python train.py --num_hidden_layers=10 --hidden_size=224 --num_attention_heads=4 --num_key_value_heads=4 --head_dim=64 --intermediate_size=1344 --vocab_size=2048 --hidden_act="tanh_gelu" --norm="layernorm" --norm_place="pre" --norm_eps=1e-05 --positions="learned" --qk_norm=false --attn_scale=0.125 --bias="all" --tie_word_embeddings=true --parallel_block=false --init="uniform" --init_std_qkv=0.0385 --init_std_o=0.0478 --init_std_up=0.0551 --init_std_down=0.0551 --optimizer="soap_variant" --learning_rate=0.00903 --weight_decay=0.0 --lr_head=0.0087 --max_grad_norm=0.5 --warmup_steps=200 --schedule="wsd" --decay_fraction=1.0 --decay_shape="linear" --final_lr_fraction=0.1 --batch_tokens=[32768, 65536] --max_seq_len=1024 --doc_mask=false --train_tokens=243600000 --max_steps=5301 --dataset="wikipedia_en"
Each number is 128 + 24 x the weight over its row's rms, rounded and kept within 0 to 255. Layers, rows and columns count from 0. Numbers have three digits each. The size before them is the row's rms in percent of the matrix's.

# layer 3 MLP down, 224x1344, rms 0.0551, rows 0-62, columns 0-223
098:158147078147141117118113137151088156139156156109142089146127123072083117113189108122096126138116131095148100134152129133146178133110130133127138121057125067138154113141117133139105110129129068169145111132118137110125120110158099126121141143130109118131145118097144126138118127147112133138124155142173146126158129111144158142093137123172089113111130111132082160121162130128127130171161123121101123149118078137102118139127160146151109126150122154117150162127129140131119149162109134124116136102135130158152132145119120163147124090137131146105156164129117101129111130108163154134167096096085092150148150118151146136131116140129151140138088189130156170143142115124108110158114
101:106118116143130142054140107079068116126122138121119120094132158150113132137129100126140137125127123112126058135130142155119126095127136176105158141152123119143122109137153163101098077114159127159099141136149138116126087158153080151136106112139177124108071130166077214172142154158123119113138153134134117131108114129147112149132075134081129145059137122150150144121121088128101137138114094084133130102146105142134143130126109132129138131105132104144133156177133077097120108130119125151091151116115145116100104149146134098135128130130145150109135075119100120134085138104149102160131146110106105140128124135107185121111124107132128139158122100114137110130133156116129115149130
096:123130123107116163113113119105163130129131116121149148155134156122095093130114132115122126142099172187079180133120101122144109131151136083094110123126094156118091115099160105134140119149136128149135122088173126115143129116114148116101167143106125145155134088122119115128098153148153116146121107187145113104125120135114152107140124143134155116110144169094131110123127131112157165123117123104115127150144124164115087119114109106125101121111155111114143111116133155184102096105109123144127175142105141175136164102104141190187093167175156145146115156160109127089114151126164116079125136130105143161140075120135149090174118136143136165100152133157119110128122043095131123136104
096:127157146148131103160147130092160094140141135158159091106112100098082157132131130090138116183131105099132139107159154111126140122154148084107104146170148152131166070117163117118157198124128138126085114129164141114165167109136154109104162139118122121161148097180118120137137172122102092113144106144121124146106124143182132141138125124117133151116105105144126101108136131121144059100109138117127129111133148152142131113144116115169131148121167124132120090122125140104093110108139085139145132110130141111097154135117161075110106106126146086086145156139115075121125124097092118127139161117103093116130129129101104136134157136128098070135122098112129169146153143148142107151109
101:136109126174100083116101129155140094129135148120119131152135123131129137169123117141172133086118100131181148069117139108137108145119158137116140147122102107106163092131137150131127141153141123128120152122147115128144093139132162139130126125122116118122123156124120152117113171110093122122140114136100160117133110126155142126128143120100118147164138151153101122105108103094105129117150155133101197146128113112114151100108112130120153105060153107121100144128172144150126133127176112090083106119130111095173113124127134095107105094111121114125176120090120072052104132074127109133118123139087126147152088107113105158112164131131165147165138128123123123154131150152144146121151
094:107159144107123090133138118105120138139098117111144133112144148104135138098090131166091118147130133122103146139140118138156138115178086117172136136131161127118136086119162110125155134107158130171080135108068125110146118128135110172082121183141108129157140156094140147133110117120136135100133118137109103128134163131124143109130163124151161114129124105131132118179123164127121155129136135154140164134151142146163146098115169100133098095088148114106151122137081123103130131120157144116121189153166136103129124146135136161150155140122144130141114173110167128114112127163183127111145124165161102123093112137101121138109120115122134143133085114141110153072158137123118160100189
095:121155098121132138104172072132111101169148155130152126144112114123111125095122152157114153126145143079128124142178169142170115096147129151124163095144125111153144115136081138110157077098111103134147117110109069139077138121144117176124112127131114150133093140159122122118120145146146117125131097145132165127115123149166113141140176138123154107164138138160138116118106122107116132136140142124090111158150141108168093140148084106126111124116147173106098107185123144136111110135150124116146177101147112133156134128128134152147125116131125130176138157164092146172135100124135122150105128146135120140154156089094132165140112134126124082125124144073162153147163119122166132115099
094:131123113147128130157097133152129119131127177125129159127104134101110135121142128095130113129130091091121149100114122176129119145132120103095114066103127117152136145127121136147147160143105156096139141129117123114134142153099096100134089119086124126161101126140158109125134093140117103111124105124114096123175135137129140134118097144141134128131150100117121112115142142119130131094089110128138143162187119158123078120125162172116102165184142134139122152116099119127118121114086160101133143158103129135120141135123139108112107130163104114111135117121153187114103123141141067090161098134112121111082121129121154104174095157111115131080166183122090144195137108117130151149164
099:155150162087097102144137140144104129084101119128074124109111117091117126139128102097132163128170076132108089121080143156106141118121122117147078135130175084096174087167126098090134156118099130099125091152130093095092143105148143107143124093119150133126119128089124084082128134113126119103143142142138128186195096109153115072097125093153125105146128151145201134166129136141145118147113145117156128119124163126137138091106166123109141122156136115155135141159103166114143132137154152112119112106096149124137096177164176150140182171148114137080110120110125094133125165122114136138118126155130140137113167105155142125148148121137093141122135132125083099131088102168115128131105
104:125145153127167123103164143090116084155144133092080138164136122109158091138109121127098113153143160164118130110139144143150129076126143152161122110148119095145137115102179135141106117130120159125113164141086145150155116173126072125142159044133176157101125128136153149098102113117113088149167137114158140099132126142151105140117107144135112107104142169131143189118152152116131131122122111110111140093122128097156156125084139159119141113088161164111126142148163196139088135109102100181158171146135099086082161158090141087063131129097137127170150131167126155133136153094123099121125111115155109122113091157113114111118149120147140148144143124132099146124141091116129121131131
100:128121102135121103126115130170118079169109185140118172125173121098142164143093144134120113130111148167129171108151147118147131118115129165130140098126151065131109137081113149144072094130073115151137140096148124099180117079094134099106133166110119129133124131105139122113124075144093106128147159139155129130111156141177125109124136131146114150132132098114099125110100162127109170159119125095148154200089102131118126129121130128148085152138146172128126092133151103193149156175118097130119126148134122103112152079137116116106118108122132088127146133113151119124128143143150123127120126144151109108112123165163117076103110117112132136131156121121089119116143112137145068155120
098:135113128172134142119106132160126131114091100132125103102145090168096150125124101169114149169134109162113107137147153144131120154166098145127075128132113125122108131165155108158174140111156094106140113099094154157176133117106136144191122139103134135114100127132103138128138103124084180166124156163140121138130139161130130110109098103166168152128130099168129120081169096149150117117109081152179148131140147110099143109114140125146165101101145114155155112131151116100121112114135130113110116145087153161148121101120108156100097125110164090118076117129124121161133156107103195125148132143105139093110163093148094147099136107119150124135079082169113164143095136157125082106098
100:134084155133124093151127093133091164124153142143154108108078113156177093123163119108129111134089160152157122099117119131120099104106143147170136127101122141119109116148098154117167160136120129126152136157136129172144170134128143127169152090151087140104117176103119173107123070133111153145106153073099160125129100148116122105127130131103128117105139151146109143110149121132107110102090105143138103092126138153143111100160144119132089148124115104160108123054125127124151099125149166122147122130138137184084094101156152137095161101130094077075122105163091124129141118164112133121105096115171124145117142153073144145143139129117157111165155102108161168145138098131098162083148
098:099097142124110153085120115124136139119168119117099123115072131140132137168168140123145126121141139125141106100101105118111103158123130106130125134125079135117147121136166117109142108142080120143140108122170071097117144120122089089101084087091139160184126112109112137147120089168126099085140086119095105135116109165141132164125156131114111122123119105112147130149115103124124148061115133140115162091115128086166148103120131139084124161174169124092156167121101144102084085076146109133106118139133128099204111129072158139137135122128142122132159162110131117166085096122130149138126137138104125127115146089088094076163131151152108127172097138197081110069165115127136092104111
102:133149125128155122118165125191128081124153117118131135123121141123116118137128118105148106115145133116111156085133076122082091118132106178132098134132095149135135152135115165186099133108133103134174121144138112123131126108104132140115156146137122117164123138093107152148117156138118149130103111150086093119155145145168081158089115151119126140123139141113134113113106158108141148139138141120159133166123129156132119083130110157095122134127167132141119154165200109122146125177172089084129136138127102066135098133092124104105138134078145122150125140136138136098142117089133117132146152123086131134130151160124178151101140128153187096138145093088160107104189170115110145137123
101:091124132081119118085114112141115163149096134130105123099131127152130134136130172146097102115140129108087111127138128115145141139113080161156111114138164124140122121112147093119106151081077142151158140121165157103138162173084100144122136118145162152111123104109147123098116065124114137128119137140160125161136145126152110140071133128172132129090153144099149150146152114099157115146131122132164079096121157106138154167154121136139115157102155158164099169092138125133163114134101128138159107110130107128122083096133111174083136126111123155140120180127090121154181125120132124137161117120180127117135115081106108152147138185167109115147127144130165154154138137134122133063115
099:149131063147153188143154128123172137125122151113126114103142126174123171169146079133140087156104145092124142140165159104155140131082124101130157120096144139115127125148120107149100122109123137114148101156107123118174169170139115119143151110121130166110119145156120126115163155096079083126093172143127114096121132093138139117135116134128118135139118102114125134135159107119181125131084144109103129094118123107178093129090131122103155166077152148138105129065176197117130132062118137127134074134111112119086127117142095112112160151121165086104156111155179143125149125122154150111125114112137130151120108127149132124102111124173130124144139119150100154124162144138129138126115
097:114145127150159123137107113174119127145122134136121096110151161109163098136187130110083146125130125113121120080105146137158132101150134098134139178106154118173165113123080160143127136111076130135134099162133108118048169149172095157150086093110128127113121111123136153150137108089149163137103084122176132158089132136138099154099086109141143124090150122137176108118141113102148106131134121123132099096136133109192131141124136131131134121157198106146126130121130136106098150121156093117102176100161146139120138145127135136149132138165135129124120123131131127129093116144085143134125118133145092122145106130129122088088110109124153159144146118138162159085083128151110130166142
105:145144092124154137128156124150131124106151124073133086120086122100125102116144076151113106134137138144147155132112121137141139156080130118111114089118110156146095095149121112090130130138137116138117142118116130125116126146111161092134110104133134107097124166123156099128142137167099072092113146084171138141118104148148170119145107153100149096148099168099159115162145117107096106127137143092130087155115145115107093102114158151121102143134128135079155128150059121153139151173139164144105145165104140116128162127179091124106121149114109052129122160140184174113089126180117122117100119137106190116118145136133142150154150121135112129134103087149086162158145129125136142132139
100:139150161136114156115135151179117090141162131161120146119165097127091162178101114125145146096162115105109121128155132149166130135133147130171135161121143100160159109128138117148150130125103163144109159146126131126143131136152137119146110182118141108123158107146135107136143105158160110176078132129102127139117148131077125161121126116137144131129157116121144127116127137146082114105091139111144145120151103143131140083117096113143096164116115085150151156146074147095143074151099208141143115134128158118109117123129052124102126137105138181071120084115082136094145112163111142140171159111171106164119143112107129116137129092143091126137123123168141145136118123110150095120118
106:084133153174145144159149072101118130166157125121143153134121120139138142113169092135174082125126136173123083151129116054126150125135089162151129143104143085122098114141122131158126104136089150144144157127128139172120132107145157107114145111119092160119138159122116132126100128123135141116117138102092126154168137131092158104110118132116115113107138118136070123142150129113157160144129108183081135128109135128094091151117156157168125123113113129116122146134090107146148150103129140155109109128126123150119140136104067077147137128112158133124122136080113127100131129140134069151151110136117127118126072127112108105154141146103115159161121095132154126110161115134142116136059
101:123127105123135127098128155114164133164139140074125097098114073119151108111172115128120113185124170067155113134139127135151158135116083101174135115125108151149098098114116150120158113095124136176145105118125155101163153138133160061137118095104125094125135099150076102143100083124136151128148155127132124111128107135096139141149118111102152141107136118113176120136145114163114145143124150126140118095105182183102144112121148168152153104131158160128120132115129165123091146115128154134130118095157100130182166118136113149165144092147136107102115127157149121098112106135120164103148121124115127140134129144151154144115121112129113126104133144125120117087077130127108149133130
095:144156129086143127169150131126128132153165140107175148149140109109088168110138102126179137129154164120109120102164145135145101101150122090163160118114089115138136112128132125095158136144172152125154117206100119096139130146106117166169112101108099150110091170110156137130112131117155093096087126123107107131111109109130137081106112139128102124141132094112131108145116156115120144132195144131105156113126153164132112051144142115083118146136111081117117121116135134142116109117130138109132129119132132108154128124112123117103142151118118153143123121177131125100102115114171112118128146139101126083140126120126101178136154106129166147118149129108145139112113132135169097163107
102:123153176158134188097099116135138148115140125132145130128118074179137134122135168122068141149140162112113151140120126149126121159113160110182121119123076091111140103126139122106149145101108110126138154142137164156110114060110122107148110110125126183130158130141131112120141127135085124148151123128126113129122101169086164119175130150132138145075138107148143126103129103104122118126118143133128103135115133184119144182153103095084152134118122126139146125144149154128123144105131162170095146148115128120111139118108151148149128156128071149152123180142128111128111117123129119131135150152143145121126132101099121163195130084141094133140086148159143117120198146136192155090164
095:128150127112075166050167127096148125152122118099152159137179116151174115118093108093161129137118153151117119160077138150121126128147092102113168105130104165179123135107154139138115099128104164139176134137128115089158159111134208141113114124141184110111131115169126144131148160162127157123128128084104146105137102139170104109146111137111146111133144166130150103087130125099156157123175118127153142148145173139107075157132099137114133110160134156124117111087109131120120159085138139144088151118123105124111121148089135112102091125186116121105126136130111082112144154126131156162169127105126122110107142120144154123111126106120163133120141095101090150104136170073124129148111
102:128086156115138126107134126119117117113122097150108126152096139119139085147149055067171137114132116117141118127141122102077130114156147079136108145101128100127062123113183093127122137134126101116138131127162121149146131144132099109146133110136104170122126129167141082120127144124112119109084124114128158115143145125159140120158150119142081091128086163152110139161126125143135118115112152109157148122120110140159151168145155121179128127110135147108125115106138121148116138141149083165157157121104097074124127122133178152153110132090148122115147110114168148157158111104113092117131137132114087141118139108169132158138139118109095172157159133148141140148144087132110108159111
099:118111109112132062131116136066120128112129161086089111076143181140149156145125142150171127151075135105186085109144100099125135119155113160114116128131127162143141144086186137103096127116137147157164151127121125130143131151129129124102119116144112123153128148122099165116130129128116118125142124127105174155142124127140122120120159122133080146120096095099141147102109105152136128173124153147095112111117125107118119143150100119100166104115104127155144131135158195117131100131113116113144152112159118113135102112130084071107097092128175163126099154133101078108167127123111114124148140138123087146128097158123102122136144193140112140094112164126143124133107140132149099155134
101:140142131120142088100167129145106113143150141137102089150122118097146093142154093090127139125093128138174143121126094161120149081100117116133136135102129148153132120187170141116145144085129127142123114162150127125076111120140150119132146137128120140178050120139125134155153145152131141124099114099180108137151135085141193116111137148104132137124107107112132116170110150131156128114130130127121134112131126066151126094134129125129104137131143120130111162068166123162141065173129130105163128135135125078101093148116131135094125119129114138135169114138135117134141107135104107142120123147176162114123125137159133101130130107148110127120086125051160141101112138134112117149137
102:110125110107150119159125085135136119111118079124141081137106149136192142104168112131145108145135135137120174129119149137158140096109098112140114139110162130145155114131132108103124136090140147142129143124094120100131114156126134084115131151169123104124164129106133089148090109149092110146129135123093095090091158169157129137194086113124128064153090130097091118119139121114093132128112135135128134132148128133123120168149144175156143130133127143144155110094155163101078104111143172096115174150126073113119131090138156148126166141102144103138120104116162148098137124132115098107126115106153162117151096125146143120153137124121125088173097131151129147140152142133153140147136
099:108135102130125088132171131146164159151114157118107116162170130129095123125154112180161108140134123118137112135106141116175117166132074135163158094141068137127152063115156105171119134095118110069111151121147121126122100103138145150192091131081162147124142163098102159133128125073109091111152137144106100114112169086108162113145133092163116085103123121106097130161111123136152174165134133106129139109169155119132122164097080120174126136157111128116160133113104115128135124135127132105132131193139161138140132167147131135174076144163126111148141098123131126130085142143133121120069119118113125134111116144148113122079107105134188125125126122119146142145138149143076127127128
100:145152136101095055141126109132163137119135123160111137112134137133087150164110081126103109149133153120092120151111096101143169106135139125120139152152184098146103134105130136145101108118153139118142075093118096097116142125151189116166123111128114166163114099126114194158123097116163122140112144154104096099123126115134150154112084130147151150116086149125129114145130184100165070112123134161095126117154156098109092166143130146122115130136161110100153076077121158108139111120127121161118106101124121174132119124107161107143110110148131150143123125171115149138089124148133096126111133122123089113134116099105071059195142142103100151149098095182118139132111136154126105156102
104:115115102076115146109115142156121174104166092126132111098142141097140113126143085131147135140144123106134101144111093117182160140144134080116150147098145086107147150136078144114128133120134156177159147102174137144120168102153087136113119107138092122126115138100122084144162125112150123145131115087058134127147117152106124139089085132126114125106107187125131128118107104103120112123170150156125155119122130187143158146143094140174152110103140127164155123092188127132137136105152143137117151142130144171130149170149157144161118143162137142105131109133124141149143124089092141099168101155132124120119139088144145144111124099119086155146114123146115127115147128136074113108143
102:134192145113137084115138119172152133112104148144147122194127142152148133142154114071163158118122131091151155107123111115146151130127119123091129117108121115124106157107126161108104128168144124066179101138098148128140130152154089127135095149163123136102137146168117135116150118148108150169123142053098114084139167167131124117117127136123108111124098095126118176094141149115139166148107123115118106085149124136115135141122117100120112148141153163143099122119136153132165136131110170094116143094150109133140123123109121092124121158075146147120137150094151130079169120147095146147157152139090133160094137140092195123103115126186145183187168102117164139104102136102121127140176
096:124143138120154091163162081160148096111093089124070136132138116144156147145137110108101160120148150135143106145117140114131166079121125118112127132149138100121139168101108130084119147173075153140159124123126140101115071129101102105132163114132102153110135100098138129100157109109129125101114126132173146132118115140101129129166127127158149145129117154104111115155157117080140065110141124138118121191141125179134139097094141155106130127133168130077134138114116152132156143125106116131128108128125080121122105098124160144137109102078116102120181128147135098160148129153106117128103143137155111124131187131144122144125149077118123141152136176159136118153128112093141129116117
098:107132137137145160119161145123125099121137118091113145157151135151125138113150127137124137111120168141144105134135135139135120116129142135149147106166119083161105114092104129175132125121122092119116166120140140122120118146189123103093141187104124107160136123140108111144149112163097157132081102110108099115137155159126159111130109134166133110181136129130148086132102124121142095093176121143147122135111114077111135153113171088128191114135132134145103091129098093110128112097114117139131075153137103143106125128100152152142132112124136137105126165136104136163132144140115145102139118115121111182113146126080137127106120160175105092167082097113098097115155109090101145121161
109:094124155107154188153146150149134136176117179104140141113103136123125117149145108131121170105103140106168124121151102096140112102115130136094116147094117149107113176166144133132123100131151119160179142133078119121124116154181164098142126158130144116132122134120129139080116118141119142160151093144168089110157137125119133127158101178140126132161119113076141132093139129112165164098151126115158118106142103159132125126108117113106145140052157107120134125138165095144126139101117146128137119122054105107135169117109106174134147133119128144109153143130172168121102146098156111130165072132139101119127124124143105127139136080134156125132155074130185129138115130133124080107135
103:103137107095133113088127158122144122071105134134130133123150142133161154120103145144114139129164103120110128156145081139164133141101128160132145107154155178117145116116143139109128088143150127140102130139115135115129179112156134147155081170121104165127161132143134143135079090107103130115142108145137121113115117134123127128130167111152109119071146111141146105151131126139101137128120108116115133125127120150114085084139146132135116123118118068091144133158069123167132139136130118151097142126130107093143133121102130096176138104144083083146143132088160132110184158110134137124168140088091176112101119129160119135103125066130124110133162123134099160115106190165111141170150
098:159159116126131146143124147131092151118136139143167097101113124154114151115133132167099066130168102116117137092100120114182125137173124127089136173124118099127158138156068161132154167115142134150109134145173148138089174126132164149152103087119069180113102116137115119133141113084130114103139157120180184112164134158117157135127105143112112116177098122106135110102130136127122147148140121098146104122081165124128136101148141154100127113108120144171137134106137113145111102137096102116105085139114132093093157141132154129083143138140139157116121134092093124099115119124137140080140127179134146133128105116141145173125147096148145143067149119083132168163097140129093142149146
098:142172131146103168118103145149103160141156138113096128117102161133145118122168134112118165123124112109210078116137144116087144110112130115125119168079096117125153145101128158093116135126150112115133164129119134141163109108107103102113104154118151085117089127096150148140141117189124136140096127133127140131152142118179083143132129168137089113138125153136132136096132135071134130142129146169105133155123123142096136083096125130145128142137107127118148133137158124091126163117134136121099113139129090129123112126130183093131131121089154136110154112119103116111079114156129113126151135164118150137120151119146129129102139088116133169151180113172096104090123149108203162157126
094:142157145115122172146102142152100094133142149096100092105129155090149117109113159155127125146123148111129171116105103157114119175143114133107087091152177083111100151101144119171117119148142134125128164072143115149106145114150147109108094145087098090155111071188172108133127105090102103107127106129139117127129121172126151131128143110125151102179139129096122153096164146111102112132130138085140118161142159130092085168143119129132111155131089136113106147159120189093108137185132113086111126111110131161115157177137139136116125134123100107125100141115101083134153135107099175097099106153137121142146122109110099106135175119122126122143123133130127137148121109125162152118153
104:071119190149095107149109135172114130153146132111123125141124118130129105102171136102132108118144116107139107133137141095144149135113109098144130136148120117126123152146149145138184164155132195108144110106121077151106154121163145149160151130147149158152129146083101158126132144119132154112120128144110090128118095101125102119135155134109141123152161133132141127119117096123116148160129126137108084081181175126120109129129098109129147087100121113076133094160106131131114142144122105109076168120115086159144127123111141156125134123112174139140145103171084106108131090143094166112133112102119138134104153105155084135125156090140142168149127201101105165168129151147112105129124
096:149140100144135098096054128117047127119146148147172095120125121093142153146150123112168119102168111137119093121141144130103132151091122113121118140102151153137151152119094103128132116110156129135122108136112128106166145113117152126179131086140130072147116137133111127093111162118162118121199151150137139132152131122149164149138159143167136104158127096163125109109128102144158164125111104144103138108072071107148114090149137124120132111121118111139134104149126135202129111113130125113144125136155118164105134176134135062104109148139129111095110087136106126139183139093071172146133148146159119134156179114093152171118169148126091126122133116091146157153134163117169135144109
097:124110127070115080111142126157168143117091183127144130108139126112154081174136128123130160147133157117149141120099114159078129091150123160118124143122145130108156134156115100138100073119124128139135120141135109169188144144154149133099133085132120144135082139174123128113099102080134118126107122137136145117127149168115139096124111126156115153120135156161107111125135107157164174127121139119117170118120124170131106154159156154137146132136089134126102158086037149116093087142120119068124125110145135120131163121147188107112116172112101092106139138118124128123153126097065108115124097123112120094132144129157145148149161117161148144103124098084151112163128132119155110150126
100:134122171102123105162119124155126147109101168119124128136144112111088105133133127110154104113096125128136106137120126126101109163132130113147125162136099091158127139098106133143159122122082148131120080127137122113156125127165110155142083195166081112152156136139101102096116138153130164106138099139128134160130114143099137130155113133120176143167138173115118131133106158096165097143152109123133116104155193130171140149112182110132147132115120138083132115112104119120141151117161130126126166147163107172186158157130130127134118137110154137140159134148139139152151141145112143126126144110154143146148143111097123157122114097166158140141135157144104133109108120135123130089113
100:158166156142145072144144125165145091120113124153102144147112091117077096129119147130138093123138139153132104145120139066140124123140087131151131129182122140110126127116121125112128125111116136155110149107157136143106167111158190132111095197146146110131123132119126115109129158136140097110139147127078114125138130096146071125115120146156111122133138138132132156139090134116149138117150146158176117098146146097143106112173143132130117110186135079133088117159113162091110139151132121132103161112141123174122082115117151137121116107110077161116092104120114100107121134153166121102134139167119147112088141144085116107142147117134128097132124118114101101123096131149126095145123
107:141091162139115132143156102149115163153142099149083136153119146150183125132161074150132130148114141105147113116151162121090165091084120151134105111102107134139085161130136174126133091161145131145143105140122144101149168174146121093140128129147103087114117140135170095099127138151070139088150118196141108119139098138086120122134109123132114154152136125164114107115121143120170126147118083117129115138111146093099172140133125130132124103172172117140118111112202147149114150102172146153186135130101065126104132097163121141119112171113152068088114131126087129129125121109159152148112106140129064119153159093093123142090132126146095165153143100112142143107167150150110135108121
100:135121133162100076115129131094170115093115115087101125183143125123083163144134141108133103122144092140135107131156134176157137127084143137107148110139094146117088140107128134159149141122102134125108095112140112112176150158172126141112121136113153117175114109156148142094122167111064134091086104109105173134073141167131115062126188130120149136141168103173111125131093104119124136119147095147131117144143101145132131112104125103127156111099102126137113145152144145125147141104144172157128151127094147142166102104128121152098146109093144091166170126162142114131146129129147091168150112100098116103103128129118099077117120093132160134119083156090148164142157102126108129151144
102:109136107141152179158083123126157117144121130110124140134129147145143157097107106141072169102139155145116135136140149131160166122113117151103141137108149080135102141115119144081158092111162122186115117111105177160145137161152138119097123177122106158093117120127123142166102126138102127142094098147145140111146103170166156117110139159145118098122132125141158127097135139116100148153121120152146098143108169144086128175130167136154112126132099125083104142156149159138135135119101163121108105118126142129078149108119116102162128138119125123141127136109130097123134150160144115129143115113133094131154066143169110101158141111115146137142120123164126129133067138130123104131111
101:133104141095102105139164095115169112103088105093137132098119112119137143130132150159106148149147103140152119116129121172117138126099114128153128158120150123156109126159105140174174121145164087149163087124128118096137144128019141113148186132127096133150105089114105108133116122136096113143155128151122133117166143162138150159128178096144118156110132121109147146119157140147127116119093161132086087200055051147145116104099118115136128143137130146145117148134124167153106110066110127163166110119110127125156120147099153128103155140101094109107069169158105114117163155135144130110127111131124148137089158106138132113173089095130104089103147111114143143087109159115139086124119
106:130172131131147138118090102136148164151092133122107144124134122143146132093125152094104142108129074140111108139135139144099120135165081107158159142144123116145173115097151095132127182101135156141143146160107109157128153162106129137137148112117092110102122118108142133089137095153164139122117125101161124137119117107085176146156111146114134139091119096142152135133131129128114154115081109195100125106140117137134113130129120130117089096139155089100129141116131057149075129112168116156105156148115127119087138131101122075115132149169081157138171146184114126169109122160136149110099132163118149132118114110126133099137142131135111122144134122181161122134092136105156132141131
101:102121159101128158108142097112127124156109122098115109115114124141126072139122153131104111097139110153140192108145130149143136115108130099100152153090130119146109132109112113159131129135151132119110132141133129141156120164120120130151151118149094171150071096126130154152149147133108134135117123151175130124129140128130145134123121139117120137130133151154095154137085112124139106140131129124128137168105124117118147139134101130118107121123134126174137210148155072170129110099112123133102125131128119101154138103139094135101133122133107123105113095104074130145092126118108131136111132126166109122134101112109145117147107153113131183158143149145168129175100166065150125114167
099:146124135115144029114118117090125118174140112084119139136167105133133162112128134098133114152122124125085143103105161134135155111127079085123169158117121212145122096147098108149113150129085120158085130142131154111129136150100125123149141135101158110115144144122128120145128140072130126147132149083145148101121118124164172100120118124101127154110116141144134097124130118129112112137082126120143138111121191112129132104140134094202107127100081164132090158117142075107194116106163123145111118133126141111087112083151102119147105091133153092104140108074151141119131129156106109088152121140190109185128096128194086137123132150162123146096108108116083102125120133166120112158112
105:088149116175134126147175128044145097128126140118099152114126099128137160136062095147142149112139106143139126131137120167164151130099133149123162133173112119113155087127124133110126142123139144141073135111087104155122132086103147096103122138116141152134138143130164106156129100118122146112149118115127138156132149137161108110141117116132101131156124165132113084121104096121127080071134152136121160139141092083140119121153187153146137121135148123139123114106110160112097127157104163147130123087138112106124173119106151142144161092148142145150148127110117159084132124141087140156129143163114111128119140077117100096152111113124116152144165184103118114098110113198119102173106
100:137146116124122136138145135171140140122160125148144125137101149113140140132187131133119123153140161106205095110130085180103122075141161117121122127123083107116092114149126135132220115143148112138112136137150143108113137134081142130109156155149122167135097151115143163130089127128137153116151086124116139147111100106093128152131132128125102105134122141134117138117112120150069130111173118137140133103138097086166152155095195086117081139134150157117111082125141136107077089119120149160136140106125173134102129125126104121107129111123113118132157104109104144134194111149134118140117079133131139149153138109132091152148110126145166118112113152114115175129153140135116128114170
102:111107153117139138126132143121126111141112135124134192169126121122133099142127131121157092123133121119165096154174155170148118101111111100135161121159121130169074077080134099150116160089151144115109108113105114140124137147090121127119168175157153126119129118118100168072083152137102141134104120175151182129134109129133127143117169149149133150130145161111141129084134163113083118136092152179098158135115139111110131094136120126165127150110093150120146141136110117118167164109179125124110152142100149155122117160091124132128125127183113101156141109157143120157110137107072130128155096129143098132132168102158108143103106165155172125141178115169149136155107170084111146164144
099:143109153114137091133051114165142089146177119124159133064113133139078095099114153155126116109126159118130138128091162118149146085137141162135139117130143127083139139136094123114157205152101068121129147130105082085122135116113187142135124091132108111130138099094115135139148128116115085132137130115174119116132138124098162133101138135121080116105119175108109144130129172121191159155079114137122098077116138148102098123125149189172085130167156118136118107113111079065176149144131127120121123124177145148141165135083051157129150107186136106181130107137137102148091117119122133133100096117099143088072147154154093130129123101127137111147138135132127145154121104120113147097154
094:187114109135131089155087136125117095160131115126144143148145111143097144080130165126108093126110119088114153157095100136132107136109115125163131110103123113127151161126145156135139082126119152127171148130120140098125157134157109145133087136100119131115094131115144130088152144134131126100142149132144120144142126097119095139122092128105129128140149129155126110122101125109138136113133127101159106160145165161148143134145138099119127128132145150131163104170158117136101123144150101100123136173140142136122123104130124113138122130123089146114134156110138117119121107148127141113174153129157171135112157116127129099115102100113082132134123103122138073146130137147109116154144
110:100113139113140098111167130099116098113097134097083134129068100110154148160144161095138158100132146122148099081138107142128107112116149114097090154119137122123131118115171147081133132153157151138092139186120129146104118102113133090113138154096139154098113149159135116140132125149107134082151165143133156164134111141160139137109149060140143122098113124170186141120126098147083066176118147127107143070105141116139133119140179147138164131134125102101135119077127137099162153151106114135107150105094170121072132154139171126120130110126131152106155105151159168147134064152146113122101129116114131139117132117142121135120160148138108135109108171172119107131188137159069134126134
096:113142154098148157114155158127152145121113124133118135175124132114133135079131168098077093143110119150120107105138155117149125077144113093136144123139117077116109094121168152141111135123042150127146098145160128130121125166120110114127129150100086114138173114110152118123129162116133083137133129137139114101114096076146129125140093140108098094094167142130118192159121098115148108141104048095116151156131148146137122124122141137141154168118099138139121148144149119115136117136131120145102119093149136108133170147113140138156078149116080121090074088157134121141114091132147107133133127113173132135161130145139145144181135164141148132135102106172104148109094116123086083151138
104:079148161095126128137093120114121164139120127109118167155077128097073165102087102144118128131101126091112116134159126137136107125152100102104113113112120157126133142128144115137146139127170156084164128172134094081128160099122103146131128125127095139111122161143098156149126115103120114153135135116097163132116131098166150113121132170083135163116141094120166144104150107117135174097121055132141119139144159117158142167155103115126146141151113194122187136093090090089145134085132165111143145145121132073110191188141087118106108110183132152138153155091164102150131129108115168126117161142119139129169135128134118098112146100122155115144130144117152102158148119125126134095129
101:136133165138162107104127097107118148082131120119118131125159138134139159156140141112167151137100125175147128127159108090115132152091130129126118153119129163164100116158148070086153156135131094142120116163162166123112139141123128128099094091112095109116137159102140137152125069120169157142106183152142071139171124080138119128081136145126067147120120088140137110121100133111140114183126113148098102114110111140125170135111137119113130139117116120132092119123143114160113146127108103134174110115127130152150153143122116152145112137088152111132136140150126129116103203138179098113134130123169141122103112159125103137108123136110145162137135136133107108123123100143114125156146
101:128149134113098205114147134092166131131131076148151121132164149181093162087152158177127147113122137165150100162176129167110126103083130139117156129093155116103150132137085108166130110123147096142153151092098128081096167101043149090098135093123166134131109125111151174144126110109143124095106152103127135125130106133142110165142156122169116125104187127143088109154128106112119130151111135137134138187155131113110130127143149136159145129130117149081126122122137126126100146133177128195095089154074136113113065106124171124099141097156094125118128134124125139131130088131118167094098157106099168151116147098103091101126113122144126098123128097114111124136116143162111174153116
102:135092104107173141135113150092128141138128120124129122128107150137118120131154120113130133110142150177098121147112168190148142098100114142102118094165161105116124110144153088098116098125177129139148190128130143107156161106082107129138150153117128107126131115133122108100141149093107100117136112162146079147088137108102108066138143131167155126121180116120110110086170107122121135100182106104156113156155123140135192152143089129111117125129139118153148116121154086117083089123152130137123127139105117146127082075105132098135136123107152115146124101173147139081156120097145079116120111165121137102108125157136123110122115078148112157129139189158132145155099137143127087089139